{
  "n_layer": 15,
  "n_head": 6,
  "n_kv_head": 6,
  "d_mlp": 1344,
  "norm_place": "pre",
  "norm_eps": 1e-06,
  "tie_embeddings": true,
  "init": "normal",
  "init_std_o": 0.00408,
  "init_std_down": 0.00408,
  "lr_head": 0.00413,
  "train_tokens": 422300000,
  "steps": 5762
}
Each number is 128 + 24 x the weight over its row's rms, rounded and kept within 0 to 255. Layers, rows and columns count from 0. The size above them is the row's rms in percent of the matrix's.

# layer 2 MLP down, 384x1344, rms 0.0191, rows 228-251, columns 504-559
size [104 109  49  81 103 100  66 101 102 104 109  60  86  93 101  45 103  90 107  76 103 102 106 111]
[[125 142 125 135 127 139 158 195 115 114 129 117 154 190 127 122 127 124 131 119 127 117 124 100 131  81  38 131 113 100 131 118  59 118 135 121 132 121 128 124 156  79  88 127 130 134 130 106 137 125 132 129 133 126 134 131]
 [123 127 132 134 131 131  90 209 122 128 128 132 118 121 122 135 120 132 117 118 128 108 129 223 122 132 145 137 136 131 129 123 192 126 123 125 127 133 126 132 136 160 105 129 117 120 130 118 124 132 134 123 124 138 124 128]
 [128 106 156 116 121 124 190 175 135 110 108 132 172 160 128 125 137 149 119 122 129 126 134 137 103 179 154 126 116 133 128 129 152 172 119 150 137 140 143 137 160 105 107 139 154 133 143 149 110 126 126 152 126 138 140 115]
 [123 141 141 127 133 138 208  95 124 128 139 130 232 114 142 132 129 131 131 128 125 177 121 177 117 150 112 125 135 135 125 124 106 127 113 126 141 127 141 130 134  15  64 124 133 201 127 130 118 133 124 125 128 123 125 145]
 [132 132 128 125 128 125  25 136 119 119 128 132 135 185 134 127 118 127 137 125 125  91 120 123 113  91 109 125 144 117 125 123  89 123 117 122 126 128 136 128 139 214 116 138 125  63 129 139 127 133 124 132 117 137 124 125]
 [139 118 124 130 120 133 187 196 130 136 118 138 158 192 124 127 128 131 136 115 125  88 110 151 132 123  87 130 121 111 124 117 151 136 116 115 139 114 113 119  82 171 167 126 130 125 125 125 119 132 133 133 132 124 137 123]
 [133 113 137 128 139 124 155  98 113 126 121 137  97 159 117 125 127 128 140 122 121  52 151 102 111 114 144 140 119 157 133 144 170 129  43 132 120 135 115 123  52  70 164 140 139 167 125 106 136 117 120 106 135 136 121 135]
 [128 145 125 128 117 129 185 175 122 131 144 155 130 117 131 119 120 137 121 119 138 101 126 218 140 127 150 130 133 144 132 134  87 130 126 118 121 126 120 126  59  60 143 127 138 145 137 125 127 127 134 128 130 129 129 140]
 [127 123 134 132 124 134 207 154 135 139 128 121 208  97 125 134 132 133 130 125 137 139 132 172 144 120 110 124 123 122 129 128 130 132 114 128 106 140 126 119 248 192 104 127 127 201 130 147 131 119 128 112 123 126 123 128]
 [129 123 125 128 133 108 104  79 119 135 124 128 132 187 133 123 136 125 125 141 137  12 136 121 152 189  80 130 137 117 131 133 125 119 160 134 135 130 123 139 103 170 188 123 132 104 125 119 123 120 129 135 146 126 136 126]
 [127 136 133 123 129 147 116 148 130 114 128 126 181  70 139 130 130 121 132 136 127 106 136 155 118  75 153 129 137 149 126 123 100 117 128 130 123 127 131 128 138 212  82 128 128 142 135 145 138 133 131 126 140 137 127 139]
 [121 145 129 114 148 144 121 158 134 140 145 118 188 133 115 128 123 129 141 139 139 146 134 109 125  86 102 128 121 137 129 132  79 105  46 115 111 121 124 123  78 255 146 124 151 170 137 109 134 137 142 109 107 116 127 156]
 [129 122 131 129 137 139 136 106 110 113 120 131 116 148 131 111 132 135 141 136 128  87 129  84 135 114 187 129 122 132 133 134  73 125  87 133 139 132 130 128 135 196  80 127 129  93 128 130 129 131 122 121 135 116 138 131]
 [122 126 116 136 126 138 129 122 133 122 131 124  91  66 125 130 126 130 129 123 127 176 114 138 131 119 136 126 123 114 125 119  75 150 166 124 130 132 131 125 204 156 125 129 124 137 131 128 132 119 126 132 127 136 125 158]
 [134 113 138 128 138 139 164 171 125 133 115 130 188  18 126 126 127 129 120 136 136 136 131  82 133  88 100 139 123 123 128 122 150 117 121 118 117 120 120 115 185   0  68 123 131 171 128 123 140 141 136 113 134 124 129 140]
 [131 119 135 127 109 122 207 140 147 129 136 170  64 123 126 129 113 138 131 128 145  99 126 164 139 131 121 126 133 141 129 138 112 132   6 136 111 131 131 133 121  64 131 150 109 101 134 119 120 110 120 126 139 127 134 150]
 [132 129 134 133 132 123  87 141 137 139 132 136 123  94 131 141 125 135 126 140 127 105 116 134 133 108 191 127 136 133 121 122 172 132  85 130 126 127 121 124 255 255 191 124 133  90 133 115 136 116 125 134 102 127 134 125]
 [128 131 128 130 127 120 112  86 122 122 132 126  48 144 125 125 135 120 130 136 134 133 122 164 119 101 119 131 132 132 124 136  87 142 108 123 114 136 132 128 106  56 182 131 134 118 125 128 117 125 130 139 123 121 126 134]
 [127 122 121 129 114 128 157  51 134 121 118 134 135  82 132 107 130 129 136 135 131 141 125  55 115  99  91 129 127 138 134 128 137 134 130 128 126 119 131 131 205 226 154 131 130 133 120 147 133 130 124 144 120 140 131 131]
 [130 130 118 117 126 117 129 139 129 144 133 121 195 137 118 131 119 126 131 129 136 189 134  80 120 161 114 133 145 125 122 118 143 129 119 115 140 121 128 131 130  36 117 121 122 102 120 121 133 138 122 144 124 122 140 128]
 [122 131 125 118 131 125 151 104 130 130 129 131 102 156 139 140 138 124 131 122 130  93 136  89 130 104 170 128 131 139 125 114 140 134 179 130 128 126 130 112 131  40 108 118 130 115 131 127 134 135 125 127 118 130 130 127]
 [121 107 131 120 123 132 184 131 115 126 134 115 184 106 131 129 121 130 120 109 125 107 124 123 130 134 149 122 134 107 128 123 154 119  82 125 133 126 128 116 105 128  62 113 122 144 133 120 119 126 125 127 121 141 125 117]
 [126 132 133 122 119 145 127  93 118 130 123 113  68 189 112 131 124 129 122 132 130 140 145 120 134 106 149 130 124 133 131 120 186 127 139 128 111 137 139 130  79 132 140 127 136 132 131 139 122 127 130 137 139 124 120 114]
 [129 140 132 132 125 116 165 162 123 129 124 126 180  90 123 130 124 131 120 134 128  82 118 127 117 172 137 135 138 124 125 122  91 119 115 124 111 124 137 134 134 117  61 132 128 143 120 121 130 122 134 137 122 125 137 127]]